config.yaml
head_dim: 64
vocab_size: 1487
norm: "rmsnorm"
rope_base: 10000.0
tie_embeddings: false
parallel_block: false
extras: ["capped logits"]
init_mimetic: 0.7
lr: 0.00309
beta1: 0.9
doc_mask: false
dataset: "wikipedia_en"
Each number is 200 + 20 x the weight over its row's rms, rounded and kept within 0 to 999. Layers, rows and columns count from 0. The size before them is the row's rms in percent of the matrix's.

# down: layer 5 MLP down (transposed), 576x160, rms 0.106, rows 379-388, columns 0-159
# up: layer 5 MLP up, 576x160, rms 0.108, rows 380-389, columns 0-159
down379,106,195,144,214,211,196,194,219,241,213,181,192,211,188,187,207,204,163,192,210,224,198,249,215,189,191,204,200,202,210,207,226,175,235,209,222,220,214,226,212,165,207,203,208,234,201,200,180,224,201,171,210,164,163,198,224,168,238,203,149,195,186,223,214,175,153,192,213,233,173,216,237,195,189,226,220,224,187,235,189,189,210,200,226,203,181,209,204,197,211,178,164,210,189,200,173,201,200,167,212,159,211,197,199,205,187,205,181,211,222,213,209,223,205,213,208,189,184,207,187,204,189,199,214,217,209,178,184,215,174,183,189,204,201,207,245,212,228,218,198,194,183,228,208,185,222,212,162,196,197,181,180,187,173,194,205,219,165,218,203,230
up380,016,169,196,209,218,200,190,226,223,203,213,199,197,218,210,201,214,220,190,205,226,209,212,186,157,211,218,197,209,224,249,213,200,210,189,244,182,152,189,218,214,227,168,181,200,217,193,155,199,167,242,217,171,220,176,185,219,197,212,210,219,209,208,184,174,148,178,178,200,166,195,217,186,206,265,197,178,196,211,184,201,219,215,179,172,198,195,204,216,208,215,205,202,185,173,210,216,188,177,180,204,205,202,201,188,220,198,237,213,176,234,181,216,201,219,189,249,226,213,176,180,201,199,221,206,231,193,188,181,193,187,173,180,210,221,185,192,198,234,189,198,196,177,200,205,215,204,192,184,190,255,187,219,192,185,203,221,194,186,212,180
down380,008,188,218,203,186,209,225,184,213,182,185,188,207,217,203,203,189,188,207,204,200,177,223,224,213,249,196,191,178,237,206,178,173,216,188,188,185,205,242,200,175,231,180,195,173,159,190,200,216,229,197,173,201,190,239,206,231,185,214,179,181,230,205,190,194,216,182,198,209,187,209,186,216,226,196,203,195,244,221,172,201,185,234,250,248,225,149,217,189,203,163,214,171,204,181,203,208,212,175,199,187,189,230,199,171,190,201,221,211,218,180,209,211,221,190,186,174,198,185,211,163,234,246,221,220,210,215,196,217,198,192,168,209,188,168,217,198,167,209,197,204,185,205,219,203,187,206,185,203,180,173,192,180,195,203,182,206,236,199,163,197
up381,090,221,210,186,234,186,227,187,225,227,199,191,237,228,203,187,215,222,211,166,233,188,223,188,200,218,186,214,196,197,203,251,192,213,212,200,195,211,187,181,231,179,172,161,185,194,178,162,215,186,213,173,134,200,191,209,190,166,216,218,197,171,220,187,160,183,203,207,199,193,224,209,215,195,240,188,187,185,179,213,235,210,177,187,203,187,215,173,182,212,198,185,228,167,199,227,181,207,176,193,178,167,189,220,195,228,207,190,207,219,208,189,221,212,233,195,217,181,223,198,184,200,212,176,238,182,182,207,200,161,187,196,166,210,209,221,224,208,210,220,218,216,204,215,206,190,168,204,183,189,210,201,183,219,211,196,196,214,146,198,202
down381,095,204,201,232,237,197,179,197,195,189,203,224,176,173,198,214,200,151,191,205,225,190,218,182,205,216,171,199,163,207,201,178,209,199,190,224,187,177,202,171,210,186,185,190,227,196,216,193,197,222,146,197,168,142,196,196,219,208,185,210,185,148,220,176,193,215,188,187,177,212,193,187,176,194,206,200,231,209,198,192,230,228,175,179,225,219,185,184,239,189,197,185,227,194,207,195,204,202,180,217,191,175,194,177,203,179,198,182,157,197,211,210,221,195,237,207,219,197,193,222,204,179,204,222,205,196,198,209,165,154,185,212,221,218,169,216,196,230,197,210,194,223,222,231,224,183,190,194,187,207,163,202,193,246,227,198,188,175,160,207,196
up382,104,195,200,187,198,235,197,200,184,197,199,171,204,208,221,202,212,202,175,210,231,174,178,203,194,199,183,214,188,195,214,238,204,210,196,228,197,227,196,201,226,209,227,203,168,204,246,207,167,185,218,202,153,183,188,202,197,177,171,214,187,211,194,234,183,192,203,165,204,173,218,216,196,202,214,167,192,207,241,184,206,161,171,182,188,182,196,207,241,214,235,210,176,222,194,191,193,151,184,230,218,214,216,170,184,191,186,204,228,187,191,221,218,173,208,184,194,236,176,192,209,191,217,249,193,197,179,189,176,238,204,161,164,196,249,188,220,187,217,186,183,197,204,200,198,216,212,220,177,200,231,227,206,189,195,224,193,185,209,198,231
down382,105,195,221,203,193,190,210,173,204,191,179,166,196,177,194,216,239,209,218,186,203,202,169,223,203,223,167,215,190,202,184,220,185,147,190,167,203,215,237,180,225,214,172,206,186,188,206,216,192,197,238,189,182,214,222,216,252,193,188,213,175,204,209,208,184,206,193,218,178,204,217,210,216,204,220,188,207,187,202,215,201,204,173,198,196,205,206,194,208,195,194,196,226,213,156,204,229,209,203,234,247,203,197,214,184,250,193,167,186,172,173,209,205,191,157,222,172,243,171,188,208,195,231,154,193,188,204,236,192,169,224,214,199,193,197,223,188,227,219,200,190,208,187,196,227,217,205,196,154,188,202,217,208,212,167,187,220,220,229,205,192
up383,100,194,210,192,199,166,203,200,238,207,222,199,207,202,192,208,211,181,217,236,217,222,194,200,223,214,185,156,263,165,207,204,180,170,172,199,188,180,159,212,222,218,172,201,195,194,216,203,193,188,219,227,175,183,166,186,212,188,167,210,206,195,183,206,198,187,179,219,200,186,173,186,178,181,214,216,234,193,201,190,185,220,163,200,180,216,170,211,238,205,162,213,210,176,176,243,215,182,214,212,192,164,193,186,202,176,176,201,236,204,190,173,191,172,229,171,178,208,209,173,186,192,189,211,197,215,191,198,181,187,198,207,199,200,210,193,205,188,248,193,218,200,220,178,190,196,201,194,199,213,204,214,179,172,175,180,214,230,157,243,224
down383,100,171,199,170,177,205,191,178,191,196,199,174,214,189,218,158,226,203,192,204,176,187,222,147,169,232,149,213,196,198,188,203,200,215,198,208,192,204,212,155,169,207,209,222,194,239,227,169,222,199,188,169,199,182,215,212,235,186,209,184,205,192,175,198,201,215,210,201,214,199,199,198,231,160,209,194,174,180,186,172,172,172,236,184,203,215,216,194,199,206,192,214,193,180,215,199,182,230,204,203,171,171,173,218,189,191,219,213,197,212,168,194,227,162,191,169,199,244,191,197,196,186,203,161,220,233,204,197,191,193,187,187,222,178,184,167,171,163,218,196,200,197,224,207,240,221,195,223,176,216,191,185,200,217,211,199,218,219,198,231,183
up384,096,205,200,176,186,179,198,199,212,228,193,185,201,185,186,195,186,210,194,188,236,195,159,203,167,176,167,223,206,191,199,195,209,206,214,203,177,202,182,170,188,212,187,179,205,237,151,208,229,193,222,209,204,198,184,197,197,224,160,247,200,190,231,195,187,187,180,173,178,200,184,236,203,207,209,216,232,182,219,215,194,201,175,230,211,189,192,177,201,202,199,236,201,142,191,256,199,153,201,227,184,166,195,192,183,209,169,191,188,217,165,197,222,186,201,199,174,203,156,199,176,216,227,193,218,212,234,206,185,205,214,192,184,198,230,220,211,190,167,184,202,212,200,210,167,195,200,215,199,220,229,215,219,189,196,231,183,196,213,216,171
down384,101,182,193,184,143,174,227,225,194,203,201,227,231,192,206,175,217,195,209,205,174,205,210,183,217,199,176,205,205,196,205,180,179,204,193,204,199,198,223,179,166,171,182,205,193,165,222,214,182,183,186,241,222,218,211,220,214,211,209,209,163,175,214,207,174,194,197,188,184,221,191,198,168,199,189,171,184,203,196,224,173,185,185,242,216,210,207,204,199,229,216,181,212,221,228,190,238,217,223,210,200,175,161,201,186,227,188,222,199,202,226,224,180,213,222,213,238,192,141,202,145,188,205,196,203,210,214,193,215,221,209,220,200,159,158,205,203,216,184,170,195,184,203,180,165,193,183,190,206,195,218,190,194,200,205,169,216,222,195,236,222
up385,107,191,183,195,239,222,203,196,210,220,204,212,216,205,197,211,224,206,210,204,177,193,211,238,204,222,202,192,205,191,234,236,210,193,175,234,200,188,231,176,183,202,208,181,213,213,176,205,198,210,224,193,173,211,174,166,207,216,201,207,212,222,213,199,186,183,192,234,191,186,151,220,186,201,195,184,215,230,193,213,196,195,233,200,190,202,189,219,181,180,168,220,199,211,210,203,251,185,233,226,203,217,188,204,228,223,190,178,244,185,207,209,170,181,191,181,218,228,219,187,201,144,219,165,211,232,199,201,194,208,181,202,223,195,228,174,209,199,240,217,197,206,242,172,214,189,199,174,170,225,213,222,210,182,196,214,209,151,197,245,193
down385,105,196,212,209,213,211,166,210,192,246,177,209,241,218,193,173,225,181,227,178,232,201,168,210,167,202,187,187,221,204,179,231,201,197,165,210,202,147,159,188,162,217,207,204,216,183,201,217,208,224,191,197,193,178,192,221,188,198,201,208,223,184,209,194,201,192,199,170,201,218,187,188,194,158,177,232,222,219,208,192,196,216,232,174,180,207,186,248,158,220,205,176,224,209,176,194,183,198,184,198,195,205,193,176,205,213,181,180,226,167,143,228,227,219,194,193,203,179,223,203,196,198,190,217,194,168,201,199,241,180,177,212,193,166,215,197,203,204,210,190,185,172,177,179,216,238,211,188,184,217,192,201,187,200,235,214,196,192,195,182,216
up386,100,200,191,195,176,204,206,206,206,158,215,212,181,205,198,185,198,201,157,185,183,184,239,218,208,200,178,173,196,196,194,216,241,225,184,222,166,199,239,194,211,199,219,204,151,232,207,214,221,194,209,184,183,235,176,171,193,180,184,199,219,223,218,171,175,182,171,202,167,186,183,212,236,209,206,215,197,187,209,173,214,198,178,208,167,212,165,196,224,220,197,211,177,200,210,191,189,184,200,180,222,176,196,190,169,190,159,202,208,207,172,217,182,219,207,229,221,196,191,200,193,181,174,183,215,152,181,210,207,229,206,187,190,179,208,174,235,169,235,194,184,226,178,200,208,177,205,219,181,239,208,220,197,203,169,167,213,212,189,226,173
down386,097,216,217,219,196,196,179,190,224,184,167,194,161,188,172,223,204,203,237,199,205,194,183,179,217,186,220,193,202,203,202,170,203,209,187,220,184,207,190,146,176,184,193,193,198,175,166,236,235,189,114,180,206,218,195,202,180,188,219,196,196,214,205,228,175,192,216,212,195,204,228,191,180,211,189,210,198,176,187,231,185,186,190,211,219,186,156,182,204,234,185,221,209,218,202,214,215,200,195,214,218,187,226,218,214,228,234,185,183,245,210,204,184,204,209,227,177,207,191,169,183,219,194,190,186,188,217,202,201,231,210,180,205,201,223,212,212,197,175,169,189,190,201,185,226,149,193,192,185,220,216,176,206,207,204,179,162,177,221,223,216
up387,103,222,213,183,171,229,207,198,193,163,191,200,189,205,198,220,213,194,202,219,177,240,201,207,179,233,225,230,187,201,179,215,212,194,208,210,212,162,195,217,204,201,212,181,212,182,174,190,187,210,237,197,175,201,217,193,190,202,183,179,185,147,225,168,205,182,186,216,178,191,206,197,194,197,227,222,206,190,231,202,178,181,206,211,197,221,231,183,215,205,214,197,184,213,175,196,146,201,162,222,183,191,175,165,184,231,188,202,214,214,179,221,192,200,184,219,198,255,176,208,185,156,167,222,187,190,211,173,224,196,232,196,220,202,231,177,203,170,222,226,196,188,206,214,154,204,166,218,218,210,214,197,220,209,203,195,193,204,208,150,213
down387,107,219,237,182,203,202,188,162,182,194,185,202,208,188,208,174,178,214,212,177,156,251,227,188,222,214,208,227,189,189,233,181,232,177,203,195,182,179,214,209,223,202,198,201,227,175,194,196,166,218,205,204,203,182,216,184,181,187,188,174,238,187,179,163,207,231,187,207,206,175,218,175,178,194,197,181,186,176,234,201,171,219,178,237,199,213,181,215,194,169,217,198,200,234,219,184,168,201,182,202,158,199,209,189,183,238,169,215,192,164,227,176,202,179,175,194,202,207,182,166,197,210,224,187,210,171,217,182,219,203,191,184,166,227,212,164,226,196,229,231,219,223,193,188,206,208,202,178,208,172,201,200,213,198,218,218,186,184,189,199,182
up388,096,213,205,228,177,172,221,205,207,179,245,198,222,197,182,161,200,217,197,185,201,196,192,190,178,183,153,223,220,220,218,200,216,181,231,207,170,179,195,219,210,176,170,182,211,223,189,177,196,155,208,191,172,203,184,211,205,199,254,192,184,201,191,251,205,198,210,237,180,206,212,181,166,207,234,193,153,217,219,179,186,197,172,184,208,213,210,222,160,203,210,195,176,189,186,205,204,204,229,199,224,173,205,183,197,221,210,207,246,178,182,216,202,200,226,201,204,207,202,215,202,192,210,210,172,215,179,179,212,187,191,192,169,191,244,186,182,198,202,186,183,241,195,230,218,216,215,226,190,200,207,185,217,217,191,236,191,219,213,224,230
down388,091,284,191,188,226,168,220,209,203,206,194,142,180,190,191,182,188,198,184,187,182,169,186,179,162,224,186,182,206,208,177,210,176,191,211,193,226,209,213,206,168,191,204,203,173,208,201,198,204,190,214,174,201,219,238,211,189,222,223,213,204,197,175,196,207,228,215,202,216,191,216,212,206,215,201,195,202,203,199,209,190,167,197,186,195,193,209,227,194,211,206,192,203,199,182,189,208,214,208,199,212,179,250,208,187,199,200,201,209,198,200,189,199,182,246,216,249,194,186,216,174,225,174,155,215,177,189,179,203,171,188,260,214,216,187,196,223,184,184,234,179,234,218,156,186,199,216,202,194,237,205,187,169,195,209,196,178,198,220,183,219
up389,098,212,215,220,203,228,194,208,207,207,206,203,204,188,211,198,218,204,228,236,212,179,199,198,208,201,177,199,195,191,231,165,204,169,248,226,212,197,208,179,186,236,200,157,229,258,207,204,192,206,213,213,186,210,182,175,223,147,212,163,229,241,220,229,197,177,211,191,227,207,180,199,156,196,220,200,210,168,220,201,227,207,196,202,185,222,220,204,188,189,222,191,211,169,167,246,225,174,215,220,208,202,206,219,211,212,184,202,192,201,224,174,212,169,197,216,180,227,200,187,222,179,201,209,210,218,163,176,194,181,177,175,199,167,223,199,237,198,192,223,199,190,204,205,191,193,213,190,205,184,177,209,202,209,198,201,232,160,190,197,229